Each number is 500 + 40 x the weight over its row's rms, rounded and kept within 0 to 999. Layers, rows and columns count from 0. Numbers have three digits each. The size before them is the row's rms in percent of the matrix's.

# layer 4 MLP up, 640x128, rms 0.0902, rows 322-376, columns 0-127
089:442558500490586451489478585439502516484526482474552514541448533495539438461503503531474515505465526485473500454434467544550510493477443521546531544520492507506505518505450474497522480497546496576525511478465426445457461523453565494500517568524490477481435526599459454463475553496471458500455452384457511609503500507517519469425520524513471596493478499436565455492511526539474520538528
095:437565511496578504487478481471453502514536525486477522422551434536482542467445457528492468539522535514459510375462540497506506471612510511482497491470561531513494470528558539563519528467445562483506473454469578476427498518441571491450507454497449519462492503447514519555544495462512463540518518500480549520492562482643493487479462521510524517521558491450517517563484459471461498487475
093:498586462496509519472540416478494544524484541387493514530364502428522557506526521517525479462499444503476507479496507460491489457588473518430487543550558530498445545551511489478494530524521484449561515361544492455494497517521539463571469527521500558528520504539495519517550532468450570539546491513462486492453487487489516434458484529510499551504548497531491503421457481498474539536540
097:510510496567473479437501450488573451504507528501481479530495445517549490464494432447544531487482442487549468484423499428522397474581427537516469469523471506519469483505543544523482493613523440515525492499435560497557474511513491487512429482509471497395516462457548458497565535551556466482544521501533500522549498492496499530426505470522520519469470529552481559517540499584538547574489
109:519558418469506535486511494596612519605467507470487461436519474505499510459432461529549480474513506515476468541491477546561412576516433539516463526494481562506481468505504501526517520551586518526513448542465415539501459541513479504529434439512531491500555492532486447461481529480502500570516500503484512511468494496513474536454519529499570452533559479545479503398409488490468496538497
108:446492498524603506452494456518542452535468565503500482476504433471462566475436529521444489493503470508481511409427486476541463474453524478504478472510523518486505429519481444543507512533550525481530444464484538487495499584449496547497483496499468519510544558493550484479499609466578500532555512503463528563480541485471526475546444510521496448540563609466519477527457514442468400450544
106:532501435547475444468490551453508497553472403524490472523566502481566537532482469500490559465508529530567439553440503483438561510547468525518509486508480576510496464478475555482473473454485518433612461509437449503507500499534550478500465501548505477455498553550515463468529531424511456515493601404517551518497422461454405511506507531521502498474505486543483482459473469577494503472519
116:489538454491524441508548506493545513526446520490512503496503530458511519580553484551505521416421487474533570451533445490487489452540489476538428607539478497485469516381525413486539466548494504553518464457514484576508486528390493515570498514514473468439547462547523504485567519490485468530493555480512558529488454501502504479509480489523497430541572526555458488520521504524459533412516
120:575527447487541521492462489571506522525493563446483457492496472481622504483511519531509458491519476500545458475507527438646476477573493502462464548465530497617490472491528533505486522463479517471541492474495520399524501527473561512520455536495513454424501478513465487459499513495473491574496516466436568508449517496489500480481530492506422470564573492443488559500527425572495525503504
097:501539420469512441473519478522560492547433436453558491550482428468464509472456499518472520399452502506502507499473566448458484428497514518475464480498537485478476537464491408561486475504559507563543459505482491524586456542491512480599468540498503515500556540542506486470538568457555529530496567528509540540446468430541543535555494539596499455476462516532438494464490524534491506458505
100:534528530539506517404492503531502517474454576469537486472456499477446447489455471448546541474515511468468513559540586497561435511472523539496456459548545513556513532448492541428464472448553482518536406416474476494520527495506469502529449479504479473441517500578463463454536511441542495496515577535499538463567550409501462555493524507465458483572484520474478460529526578444503545506491
104:433536482493541478472453445483545554547531504491491466431491437500521508476566485439589468529515529516525567428437476536554496462505460583459532568511493541479511538531542502531547509461577538454504441546508459429550468588501510433427521504483530508447453497500457463501494516515508457449536466410419477496557492516539474502470500498519521473475516487496477512474462467578411478507511
097:506472516502475474456407504515519526539500450495518429421497515539519491573498466474584494516477480532517551461510559490530497481476512486473500495466582430433485577551478546481502488584473565529478423491532554529536456476425502445528486477584556505452456470465493526500490516496503512405525555528478527512505488403491489550488465513514478507429602503480511534476542489602514487500527
100:523455515500496471480525491478604418520493552467488359524425436524489507489554487476459571501550570496523531488498503513520543543500549484446498474596499498467474470487437458446485506449523492443532534471482479499485531507463480515616491513518473437481521543502500472492532506475550508524543506523447503475511527467501587547522439495499433509495524622520456512556526516478434472468493
098:497429505486521512502502520571486551475449572499460455460482490489581487520456552542514483453536559559570490485468502421576547465533476495486517499461518471616478488461476409584505469465540460560491504468439423457523501482488567517481452496477542553494510493453566511527471483508536509458545457491492528501552458472439566585459490516494440515473513481588493527504475529518547485533485
098:530416508543474550461449481539448562519429540514469497510479557481503483480512501451496502480503588562468502480540561490501492476467502545463537455446465459486485479473498529497473429493495474533487425463456548449585473527481501477517424545503563468462464529491513480525546480484524508442556491555501478535624549470616501488484488556481517563540476487446440598547535496483494532489473
116:468496484483518383467473476571511475519481512523522483527552532462613554496444447513482446539505487522456500556477500499546469526540404459523499479515492522451499484503517545546511471448534540490489484540478431539503493533519536532482481572545462440467463482526459438469578565494531413540546545459439547548443469511451511505460487467551476484551482539564478516511395501527461482547524
087:444571419467578479487501532514510550508491524526521466432503464497542519507488519439533493575532542527474496514498541513555484516581508436506471473500502494490483483443484449583546534485486595541462504535518474541508547507464555585466520552494539473395539516451433460446493480492488487593484590495499515453463494504521428496417524439521496486538522445437493447498459458488486531479512
108:507538495486512480439479529540479551494519482524502565435506452506563474562533405472510476482497489535478501472520511464484447446505441499546468510501532513505483559519527450532508303498497532520525455500532485454517545512456474498557466545562479422446499458435566502550486522497480522508521468460485502486547539445505516491470507468559473442417510529475480584470523549588515516506494
113:541481468482506449435523442495510586525543527482504445519474496443508537542507500520517490459515485506523520471389559530496494482556469549455502542510506424477467510526499520550540496507493554578461409482511485467547439556454560487519501467504526553457504516495479466566532521471472387437518555523502516456507465435502486556481419525474527488541520526499437581436542525567455499450554
101:590544498459500501475444475485555492559491467472503517529502547497510501555490488517531527475439515523451433370510554488456519523566533514468489519515481475574513473531448451487472536506556519415506512478424516516539491472532521477493458461527519420513480548433483528395542527413464535584527476469481524599512554503571519561490443519499489464543513480534530530478489514543489455530498
106:495481523530522492519485478555493509491497580485515512494483535530494469496517548447559466486524522523519489433471455472480428530528414502493503498533461507476463524494496500483548433464531483493488429494434460488469513559491486494461485591491476510440451489568448430443551537525593451454541568543511512544481532502595609516465515463492452482503488532408433599540512512511504507577531
100:533489491483579524466530456488481522498526512535518435498540501435577475434522549403466521496476530543491592547502474437589472541455485471486540462372555570526534476478507471584467493486544469522519405486477508431493501492510548604487443516542448542531450526509503474460455503515475507496506483481437467468498502534543487530499509454539425519553545536495460500527517486508466516502504
082:511619475574516497483420519532523609498477523434506510501470471501533529527498508513543517444479562542562497480482505492511462496553467519493475552502525513525475506463479465505556456543512500551507452479425509451507479518477471478614492478525483517511477545471492486463501517519580499438553483439440562567512497495544502546439495611509471519505498586471467522436420513485443451486454
102:509506518547518496470512421525530539530516503462464537472520541477492490482493522479543510521510521497494462504481558530467463516500507481454551448500519572519498490510503503478574440432462451535492392477501413372534499518476509520534513452481485541400456560474583456533505552515456427478501503506469521559534515442559508538463516522409507507502520503487401472485489475501490577503607
103:434535449513516501486523546449548484492498491463523478465504515487528558443501479586468501491521499510468541486461550466610482419437524538458489510431590551518459548510501483456497543535489506464604472555558515523518497482419591513506462561518542515515571496473482526515563490471500524438446511437432489437498527477476500514495489506517521445578509503553452513467490419517461515536553
110:528525455505547461492449494508575459538409486492555530507480496435526500535469522521549530505494505583537476459540477445516451467532538535513478517470455429612441490546513459486529510418517563576505468443420527432522439495476513482489511531498542396497489525447541501401533519486503462545463543461492549555519492500485503511512410531502456528547503536511508523471469454484505501571500
095:439572492483551514554518461476559577526487529479545492513446481480514474455450515473525434504557531496514512435583487558482475520509498483447442490422518441546519563488490441483509456512636502458494487456490411455515519480522489477514435437476498432475547464501439464535481530473529523530521582445541526590472496554531569557526511527499492456477494552521516523490523525511501514454530
119:528515483514492512465519499484444552541517497466475483423480486485542530551525536542550476468439499488468524421494539508523512431530513519397480474532511493504515476476471466568611505457458571502513478524522524561481500524450458549477503527581540471436516548474479479499530516501477535439500582512455511535500461394553500511432485539457457468580522558428525581417511498533473458499527
100:451553430523503505481479488529481518488505521502598490394494534483560528459419448439541500480437530512512460465431552469522515461529497537397478442515507477483450547505486487473500490490556503508564495490461465472532545527512590496527509519535563547400490482430514491441609540485519457492480489505496495446549482480481547554478508581454514502518499534492456520431520469460522487496569
102:491518443512507444499456534523512547499497514536475524550484511493477533504495540471534524459495502535478401418483560500521506477461455460472469464499514483516439426454504465496537459557499492519585494514510469407486530589500517534546477518563505542491510525539459498512476483492528481561494526543443490592506556539503544576502464514621471526551433580521458496482444509427432459426515
088:495458468508552395487492470523444537498417475493547525470518497507546471544464466469517502539487573521544411537438479466545478534518505507524519473515521507488546520499525492526498414524555481583503491542512499539450509500461596537498460453483497451489454460515538480495516494507556494525568442469506540528471611458592531498498469459501469433491499436570433580575535500538511519460493
102:508486466543584474452402471631495521488446525504519457475443500456508547496485529438535624483501484558523480462529511362551478518544452495466479570480473502546487418449490531520531487478520516478526516535479482437507504506510479531513428458518539487525447524553510506564528500486571554514547477497459520516485436482464489515498480506558544534500515495531490500514491490405464518544517
100:464528442511490459421427493492518469490479497440539445506530532521495582453484504554543548486440502510450476583431471464574495479490435495487436491481582554508478531479482532515517507550497510596509541563500533566513579524522538503548488551535460477486542574563467452527554549514529513554465523490502502523533529446456483513494531524494513465469481423523434479436478486468476519442586
103:438494528555550530517426494541520514479490483516555437496542437514594465492576428519576519548462483510569514540527509517484476528529479480404462524508516485588509505468477446562514506554553522526473481451507499508552504506518508509473469546597466431412513456503473469472598519481522427436468451511522557501530448459473542496451505497490485521473533461491429449532513513522538473482459
091:540567438557489539470415477542483475486556554490540437493485459508584551502469476512569545476460479512446524482447483463509508506619514555441482517419484522531469467514493442494525491517493520534492512493488544474522492511498524572493530559492483435404496528498453443487556509458507477518536479477459488561546500495547448483419459497493402484474491524456572557478464544551551460532535
096:504558487517489519445495511506459554492547467533502482450454445478506508507497414533516460450482492548483498406488561517537423489561482533460466526484489463524462476540521474505546485445461632422512479466355491446477481518501567526510572514544512455449488536471501509516589516465477508534501525478430534481569517525522490483549463516483487505506511511426540505417505516487478488562539
090:498522365505466480492532498516552467507491453437478503533505521466491526415413510554563483532463492539501524455507500502510451517511452478543458562469558511431497496434487473472524521531507500572452437591494404496480496557497457524578485578464501485529522499518585501531581534493478498567486516471497561518505597499502506529512495525579481516470495460463504506470563492530533439484492
090:557455473516502470485509445539505589552556564499520521520463451562503526499571533455531487493463494437535478424451526471486461505565582523370513490489534450501532496502519481431483481496537482519476498524476537488518514530484471475492454517492549548445439478444555534511510536486457489506505488481449490524546521504487504499528375546547442447429591457561507554534460448485470508462512
100:482533480533525484558437491497534488582507490515486493408516540522581562498511479491585497527510477502485464539437399481474456532462494469484513560477506510478460478521514457592546529522495533580586418507435464509518491496513473534514511550594538433461512507465470436489571512468471441472499478446523500468576508495497510508511544503446480552479497486543442524422506524485462550455564
105:457444491453486490529532502495541487498449453490532508528516529388512503553497499508451540425415490523519508576507483486524499496579524490550488521508576459473507452455489489470571482566479569483507501507503522530481554519451533549489415530511524417482446516529495456474485457447539518582561519542525536482436522517484523484512488460591391509512529495443458520582531490539474443446511
085:473562480512511418480420457533472551466547594494487477497473480430489560494541451464547471500515557571517460521498476480506488492600563514468438554512509412493538459567523538481461527521496483497503489478442518505414402537517498488516405519468489510443478501522561495516510519492517451467510519502478497559595419504497491512455548477463516499486501533525533619502538532498498494522496
096:495515466532555410462521445552573458564460460505471521491408452471535508472583493506468544477497501486521490475504499491564441548511464564417504594474488440518485490504456450537542507534516483583503517530503460452578426522403537510507499513517561527500500484549486515503504540480532489492497511510514607495482407485530481525479525511484506438452493442504459522446551481445475485514563
091:473462423519452488492431524479545520518510423506497487494617499510569480485438481477586464451471454490484513493399525475545514476614444559464507492472510566446496561556503547493515506469485476484505519485506439490520534557532531482512490487507524429465492524475515508508560506527529443432463569471448552484517507457490534545439507521504564513463515496469419503486514432481575533540447
096:565475453514546497539457426476497611509548501545539479500525502433573468568493443423553502478511453566481456532526464499523495449600507461441529551530580528581515513521478518490499476441512591510448520490490483482493477488455523508536467495468508449499408516494608478535490490504561476449477515476514511495488502532509479522476495551449480459530593492495428465504465467485460530492521
112:520538503581524478468490475475461489516491596515466475460475444497577485484486443516474462530553498548574509403497458558546546498567473498476469472467609565517426511460420509552502511506542522540500458447458483471547539513522625565518512492497490472519445499514468520461531522499515471519491546474488489497507514467567497535406427511468521423441502485535498478548486501549503519476512
094:538551519472543497465495449464485556475514520521480464503425553468543494601519473489573559494520498543593484426467450469465433423557530463491506505467533480537485562506456474448483364538532464450481504469473537502490528549493502532506481484490474513481472522470546496486476465519584530504512546516510524556550532415515544538470482486538461481494545539501564457526481545479519506384475
091:502484476494509526469501444566454497477507469454512536494483525416518515498525543479559484525503488569578517514437514396521507451440409483544469552486569557528501467457490502515507472444494451497524481510425526454478453588509489493523450511482516569422560502563530467544513459532434555546495501447473455530509533428503506479557561505516533473560529519427470518539485525460486449464576
100:447501476498635494449509470493447513488385551496580476518501487516459552463545484558482540513441513514516476433529485525529454542480459533524488555505492504486482465460459448497546515519517583544527512535492456530487482545377515500512473486478569487499486476557488517438521525480490529518485478447485539596547432484508511530499504488619442521530476458488463516534441461522462498453527
104:538459454528476454482535449520534491498482457504451473531460511400519594549529545530540570469482455471514519545478508429503493476514488478483494579527540536495474493470543499571497527455471489463537452487508480524518518489467528475497449521501446499487542525542562493543480526525506530521466522448497507520470514527491550604556478506509534539465628592424428523501462438551445446442433
098:543514492568506443503450521521484451538488499488520479541487535466572460474460567506493509471504471474556473541447522506497474527485456505475531552513440525484503538379454450526522536599540502529493477523500477451476521567468503500441539563519531515508476517595497416435467592504516503484421499492444491557488479520478541498504459518577398532523463548481473492529473410499437465527484
100:431494480520521519395511523478503577479565454439506460484527445469512513591553468523527470500500518505407586521535534483476491575470510540493511533482521492455476547524492500541544400497532535422539463475526539442490480504449500468530502590562543557489449494466529429535497521475450501422502474524430511520460583478497489460513483476510494534474518571517467504552474491508448469559531
095:534460520477416493532475508457513530537503463429467541546474502475517510509497526536423527422511545504547541547536532523521517439472440480489478496387502460486457556481486401505533455532496495493498492492487526451493503492455484496560530538513497488588553528544513493510474528523492446505599513455359524475470463511480512489495498483599507483568497565461547542520499472564446425501505
106:464534496541572486507465491544534460527382510521537427499585537491543484504516491528545562503529607540577461581501456491547490471542492476506501520520546521537520478534457500527485492559528504421497475499527439489477518492589584576498476435516475438478457551430492410482536516482585464498509496497495490489464450507462511533508462485523451510461477513522457497509442518508437508431478
090:484501492543540379517494534561468453539504493474483504450498390506518450498473470494493522500459515518514504488508507531531499459553485624534491476467436524541494498484426491580525478533476581462586484462505507449569538550507566569505525510486527426475525526505494449494466519474495520475516567432509506571420503509497519570442474472540480570478541515468513529469509464554474488426488
# layer 4 MLP down (transposed), 640x128, rms 0.0849, rows 322-375, columns 0-127
070:519427505476450554465504456508458461544446547527546508499528473477548571522480517478498501514528436498568507487554514478486440521501497503503396492519468527453410473476505541460489550531460504534535528480524524556479490450561459511541439434520475491533614512406495614518469518533485548433478531500479495426482539420472453511501462545521439494569474501497446487495478534549510496514551
079:515527485591496537485496554515552531497501513476473438467457514560529486520531478486503473497457544440462436476482529575528462487462434505459462549475491430548448562568483485532543533502459403534561514467520538450402492490444472481480486477486399540465476484562512502469475448507548480568570470419468578537573484493497542462524490517505505517506508544482539506466486567539514530522550
078:485523508516478467562528524519563497451555428545503501530578425535495476555462506478421528536507508572469561509459423491426539498393516489551536457492501497460510382417460506526445514497522531516526509607444450494504500544488480464499526543479509465489545504490503493501460515562446521595494490512500555486508534536511536514498459546461495485565530501416479450524504491452518478455503
085:490451527508541500422491513525453530478474495476528538498518471516504584514506500529466470475530584533535486504517490488553503438438506496550497496449484550530431526465532477558476478511437483518464553472447476556539474473443462514448529467524548522498549442532533459480537452569522558452446474474574445487549463545445429516561629519472513499443516478608489472493473518506419480468493
107:509470541490476543520488462494507531541476549575510449461594491547486572493502501491559528507482489495430429615493521453423511489496500461476476479441441564493501425506514480461510548505544487477447496526533472419527514473578504495496445467449553500459488461524470478593531544500449560552494540493466494490515543486470491459510521516475474451457523526459398472528469532548466488555594
124:545480492554516489457531572502512468543504521489536542480560475528424444562485499561549516572396573479504486462444548465577510508490478467522492390454503509504518435490487547541553477545529496528470451457434455468476492568490509468472493500535533434454481530507509484497557469531501485482529515413585505445542439546501473492507510528469447499560519507468432522583502525537466531454503
093:514506431479545476527487559540465482499513426489452491499531556465530411536515515571549488531572542459449525545446465534506477497588508468509514490501555476466470526493500547514582479513531545524561508479480440414462470491487555503519563553516462504494514536492481443462436445528479528497427511491429471546486505559525401486472512516492458518467561543572466550527487482395487475470534
129:478559546500543475516482562528504547430520479526510580529538507576456459505540532490461499499526527511540568539520498521521508431431528433530544440471541502494489456520513524515592475583466513499514496449528452460507515541547447444499515558504438518499425540502542489525470500511495507553447453459518467499453451491454441524442500457405521510609466525525495465527415454555486463480462
129:421479505465469587458545491486512490535538518487541495473552481474521534492471442557486497516497449496433524511518504517474429574513508524581509480470440516471501402479476451418467551536555515455483437506528472511473496474527439461477425538476530572573464545493543523470464463551461569559557594475523536479466527503522489557518556511585512485463469524467485509496498458517514553421505
121:496511476416512513447477494534469467484485480476552543500512466457470448539429502550500472540415524506572463483579452454535473503566509497539454485468561484510527480486467512571547508481503467582514514432479477542561452566529533588482468493557511505448537468483471541458448546510533432455440497503579539524482443527464422594505455458500505477508518477533494459534550527526452525502559
086:509516551499517542553468467519463514451542431517465533486539530509461503548503519427519481567476547512482534484506479476534483477418531490470475562530450520525506482509578474493553552510514476459513441489494454475478450561503492567494465444484450464423479524481531473500514481488494568557423545553523449523557484418518595518529449450489524522475542533546497392538542534573488398497520
108:435499455430458438527503496514454550532495443496534503480438466457520499422490545518508594534509617523567556450498567514504506529538484470548471566476539590527461484572480507508522514526446486550455500514438503484464543430492509525497522540499515498513447474495525540425490485503481485434517534521440511586525425509482488462472467417594487493510470445527492521469508527534455495508536
079:543461539431462440526513546536453539504509509440463469429478509542532492515491487506529477478493523467451426465488510562456505550478547587519577488490532436515461486523453507440538582471465518502596461503520521429512479492578477495528545484491493536530506497488491541565583448514532428489464498453476430503372559515456548517521488454456544558486524504509493511505500463524429482541517
087:487455533532546490501556474517465530526473489523516445546530524542499455477460496449462536440480457487593437486484470460556440469472508494456498430490495484471500559488532575518452475545468508497548538499547443469403465500509530503409518470482607540508551517527477536544470537450501497500459484561511443567464483551485595549489510477459517463492481522535573421560539530459500505436539
084:429520485448588481478459497503528544559536400481427422499515536428456468503513514522440461578573483507525490538530517505481554572572515538488575410538496485499559506477508437507478514491492548515425482513533519513536408504484505480495517428514528517472453548515546569495497534513520533474497476507488480534528410505558449478547488544468476466525445519529511534583474509489443505486477
084:484578473530541445526516493451504486601536445565528555486462531516451514450492466547468506560545455524476502537502516447491522377440532519438604488523476540526456518502559474415522519525465442538497503536500427495527532486518514544524485460488430535496484483524514470477412586502462466517448549474500506472454551532553498538526462476480452503526502482531506512485536420528496449560470
114:456627426516480516522476454431449488543553477492601521521467449484503542486495469544480497531468462516424556488474527510528482551540465514444500476440546526534451489473535491543478460461547502477520509540518533528515463474557498592473538494548551429491397499507518468456459571485496471453415468572510505490486518518501486486499442521443583534511478492442492480575536508502486483457470
072:473474569540511481490490494475567519471501522531503533492491544546493451505516497445503498435500448520603547506492428484434474524507548532458544461499512480567451501504551468424434438528554496505508440533548450466475523481523417449502522457512524471561528496562575507542475499449506417469507462498493417545568519534527608543518539550475519461474544548498513489445495419483546516498482
093:503457497497519490493516482557560466487440459493491563465501460482564525472553493525499463489527483472557427450506498509536493524425490491556585479487534547490545455438505508542470424451477535517492489500472531505515514488500544400461588548499515467527477520551508420457433517593475574468496507525437458523567456503501561473452526557413455514525555497528519468434458531558477530500548
125:426531491530504530448495499449526535528468487525520553547430467495400512494515468472448515467432519510522520505479476476449514521457528482560529506540466539488480425521550500540509513474569532531477481509546516506549478541460457448542550338513508465432501491542581501558544580496469503498514521554463472503544478509461516512525563478503490527532549468602465496494420484425529501481475
084:471506485448452550533531424480496540404447484484540531540509520531529557490563510443504462541470515517505523476532414499545514445486462460496452522523468547519480569488510478502455478516451487529478552556502512581556505497489467532534447445569522451457542436558443483478433469498505475552568510494496534531542480537525448485533551512437585456546474475599461542492528517475508430458456
090:487516510485412571529494530404497469462482537464541520517444502557528473466551452467494525481474544466429474537466543490471461515430493494493503526527430514394525441592558485484484526489515535561508489480548498422516479500499534527576507471456501519442489476510468564489511499511482564504518537524572540447541473501500499539542535493506513549530450507457464561397445453523561459565544
085:438528441509464525536546494507604465531527523480548458478510503447428549547450491509469573497556552431557606507444516476490529478533494515512520496507523476435539546549432466389497543519534448420497537497496568489565500514548512469505502494452474475523535468495456490500528504454515459451533530485467507477523475510457498461447532496477436541449564537442447490466566544443538526515509
149:494486529487559525529580500443495474550546458483488437529544524534520504438516520446473497525514508409446468503544524463471458519514481485439384469562489514542424510551428541540473476482488478515515525484509492511566483514525523530500504501448506497495557474502635484500471550493509504500467473537482461467480488499455431552480487454515546515467500447502485482545518529547486526536673
093:454470478501472555498424504482475508496496501512563459506582453463496442474532536497490515541499500521463479479526450466536547449447419434575494523533498484438494482442453530557460519519503467503474505489590431544534464489576551510483590466511460518517486491567508480477489556478447389486491500548533476551498436544498518523508525465507555495600490550510462566542459443494499464580502
088:482533487468540468528483521507447537581556492442532629544515480480393500551498461554487492492538586416468500525564506502470540480529462523537488455478492434508519454498493520418516532512431499512491482407461521432538497520574483479501485518508439487522474472575508476505458530453501536497545542423482530527443460548466460522486516530470460544568501452570490505487503516549535493454526
147:563544491532385451513538563499516513544441536548588465508471456434449518496475471429470466480530521490566489515515502531517452549522471512507396516496461456535492431524492484576471524547503505501432512503463502507497441494547587517505509492478450467525451471495484463474527518531540507484611540487486512570487498441476494528446514491478491454541464531474506495477533559565521480510623
082:505531435489494462484434543574435482550473455544559552509493487481497420454412528549545515504524458498476496527429531600549482470503488521508518438510507540504454475469493477470480515532434555607451536479547456454462536483511575546485513515479519509538532523473568453503435490502430487535457518512522511557454478547485486528532530546499524580544460516490498400466434459499507464498522
142:586580501519567466549549463526452477578457463508571644502487468434505515515489457468482502485498532501501532467468514475565527472540500481544468488477472472515420466484489439476462542540437432522427495482489508532418507508477524518532564449527489506497480512449488461464581509412560467463509540437468477487479549566538474463530538485506516514541500529425465509503531527522556499494504
117:499554420517561491557394494502467541511514497478496386538466492507533475466514468511496473503535426496465542532526500512433459541502486476421433558520496567464524436545490495520531470416546565495590551517510503550481535468510536509515509446432523488529497526419544495502605471505493563470478549548476473504515507471484504519503512561521463514467516530471544529449531465506477394496493
118:453432458494540475529535456437503461448476540497496464554394435467435565541520564423471501484539495508545516528530516422559526527479465527573496511511485526514492530501529540519538446596538395558549457461502481484526442549514582474491503535523484476499522540565502488459455429503493529531477504454463547469481501496458539546485453502471458466521483457491528494454520516588483545488551
077:490550560480485572435503612522550428507548479501524429545497468526465431515548489454553442465501471485454538503544504497526499508469520475513484476512560482475467422439484551477517460456475459534463561558489478536511538456549543499487578477508467403486549571472483514532536491475499536512509429441511487502551434504489536485485529552545602504519445477455468551523486514461464449534533
117:512512456521536454538441448581501430552433535508538488509540500429557453494521517514417573483499497542528499537484521440572484521478498462531465526456499482562503448486454495536485486548542475578450508479464482578525469521529548539491461495497533482484514441595513500480537503489615491445511495502558465503455452479446432510517448493517415496458521457540439573463493476539483522535540
081:518489517571539502468544427486497516566496488535457537511461574525453458531447455486469515574464510532558443432497512534524521473475488522457503496529460485466498484495464453506394494511469497503480490502537565497447492498526498484455486435524602522425580494567592494531475504465493432514515532547450514549433506545534577494598460520513476487577481482504506471512500540493435446461451
082:525522505423501526481468518471555482502543519516519467507563462519524465428606480531570515463524549550518475451476471510491488457503470498522488507496548554512542483496506477488463500529480495520406478464548520458569436510549433432475508535532471489570515436588436471559600478484534512480430475511481494540494454460470487535531419511455537499427486437468501442558538567499510474475439
103:466568502482531452496571466522551570447455509482508512473533461462596500598458477507533479501495479454486483445424553517517434550546546499491477469438542468532485499499479524529490407525477508509514490511469509516483512540478561496476486464423538517461540515432545495433574544468488468452506558431513592493503498498496422545428544509503509489519468539498446471495581510587506499534543
100:557558474519529497495510535463499517529405519526571504429439462437505547530478410520519414497467457483527503450486513509488451561516488487390522499470431448442516503542555489519510490527483572475553444465507526527480510557490541528543532476489497539468467571481470505533549501498517507464524470506483500532505560455491498501461520463531499504492506620395483562434496557450536490531564
078:505453507488505608532509536506473548426451511588474417515456495493499491579541484518479473499424409496485464508518493513485563419483467517494530481459487443569525483535512546443432492492505534415490508484483540485461569544543504477497532532439517514465495502460475480582497572477493504462536533483487525490518541498627497526440535464454568455494518501505489443543522527439535499459462
082:472476566497487479485489441558508466476523524489521472512500479431507505556423536521540558486499483489472526462533579540524545508467605508471447478480508515480430461481498530467468493553425454456471476524584464567527436514511504503562478461442485450432500506546486467491454501589484459485503608427489520518460476517568561421466536496489497498566492479474523466517515558541509509503592
080:504529544543561492541505448446531496473488410497531525468499491472468484525561544517591468433466523527499439503468549504443495533451513497516538521477524498466474534438488494508421438466492562551449524456507485497489462520505491530457595531497519502497536547568506499599456459508511531483523454554488434546423522593516431502521506545508545479563527471535472518482485411457524526501403
086:551493502519565509512521509471461512460533474445462448455465538476576555453548497496510511490483514488412432483517454479460453544503559507480438467525535446546446542494521522477469467449569514541546479535536480484474493469540468496404470490499450516455506485495477543428610582552479471457503521454457552521464506576479520491462538471536512595502517561576515514538460534430504524473541
073:475513477440427486526470535530473472450484510502524472523523436522459485513506548534488526546596474505501556526517510509475454522430494518525539462508550474483503506476518466454590510460539520451493529532477490470621459539487451455475531504555485480613493516582426553509537515533484552497478474472478485537478523515491468595531514532412449459467358521513493500492455448525514472507496
098:545513479512499468507490515471557508472484518416507525569455520447522530461492470473365533466433551527523480493538483494545552606513509481507421591405559529534534492530504493463554532523481490504497425518497534540466440517495544497565437527520469494438514478514543486466509513479528456523503550473559537525548465473594470453448513478500498455534495425449470569500445502500527490480497
083:555506536496540484550550433475486502532514431491463573546517536460471526410425510553511545561511542546459530443498475475505523456476475450556459479527516523566557459594527536556522518505404471451508465526511518544565479455540559465512464506494488417513467472414587480528491506466535531489484517453553520524529442467498465529416446507485500516466491531512545439492466540539506515497467
085:527548478576528427458546534445494456459497555508499598506545501512510468500479532453511477463516458565518439546466565495473393504547515477480487470522503506543479530411485558458446534530553521478465555477543524483425512462558574470495436482529498554526550468502392460507489527555518461500526490479501457547476504539424479568542530484467537478435535494496502448503519470534513476526559
099:470524490512555546487500472524573544556492445554496543483533497515559441521514498480506543508564495456494460526546560473415519505511482496465474550453549517498506551505527513520529468520418472475559540530563463433547484547492544532474460486443512561560489543516486443429490517476431454462522426444482514452559537526488473484422477531498485531480440436410553433460463563438469513516490
079:560542468546440503485527506486496465518439506473522579446530447527378545463450464501596527510458532502503494559547502495520469482537477481422582529551481493467509508466487473462474529471544541523539511487481476470533463459540565501432575598545461562435554460481469507500487510439514526480539495491445556461412478495498583499495525498520592477492476536488496516468532468519480469532488
079:508514458482505517506485470448476481525490515557488472443486538485424518485479525473503564503471568410472526552608503413493504510508537490524482497446510536469583504478568518493490527507488472572465587471433414509510493521502535440525649510520552490497500502559534489480507507480436464551467453512437487551458475544453469520492511504539524464477449441525550457539455471524506476567470
120:547483480490488519418527472529402512506454562487545435518485454460497526507547474533443469471453543554473493482503486522480540553463511559518483568517509476442536478466507500553500502461510592572489559518466461524532442497457543552481502541509596497486537458530442467446546436492495587500443428479491538578430518513454508521508489463590499474535473501528465529523501457523438494460565
095:547515476457515499478488451480547491486475453489548591516558496513463554459444511520496558545431508523458484447477496523528477537506543479457449566492472438546542442461450442551521555539476498443451481594456509560458445497494448511453495452541470533494486469479510438516468567439575502395481541505541513561472537508491515554540507542478544531459468433521456535504560484556529467512463
093:473517463507537509566532498464500460530510515477490523468424576435470534472435483519508583532515434451463515456510586428517534495518529500584492490470474537506582440493520536495458542460456473466474516567456510536449521568469534476504522504544515427551485472554537442449493524512456499432472479509456456604509517475452508534542564523522526503547459581461499496498472464531478423522551
096:500432422458493493500531577498505461526537492539507457435479511443517506460471472523488545504508475477551498506526535536453457517606532518453451512459507568519539557538482469574422562503558535501446513521477555497477434516572485462523506484528450548532453483480516476454451463532454533495532553537491462434509510473516488520377475488501514476421559515422452542522523553517553510538450
081:483467446524485498443521538586445455513552492544576555447552497526514557468462556503509566511468476560473495476437432512516477555498523545469516480504483500527548542494504577471550516491559517456493519456546453554457444541560511500414538521451468456488574582456500495417530510464517466473482497514556478500487445526436511499520440446528477441510477457491455534488589440502497510533456
082:473479492469492571554481455579569470490461397537477471574510524398513469523521538444515448530472480485490536503524459483455536435434537447485521498447486457463533459499482498528573472499481518556487503505468445514539520471493528493466470530471529515570525523430529533484471518564462569593464512449558537486462482507528471557433436500508575483470458502543567551519492516484498505585493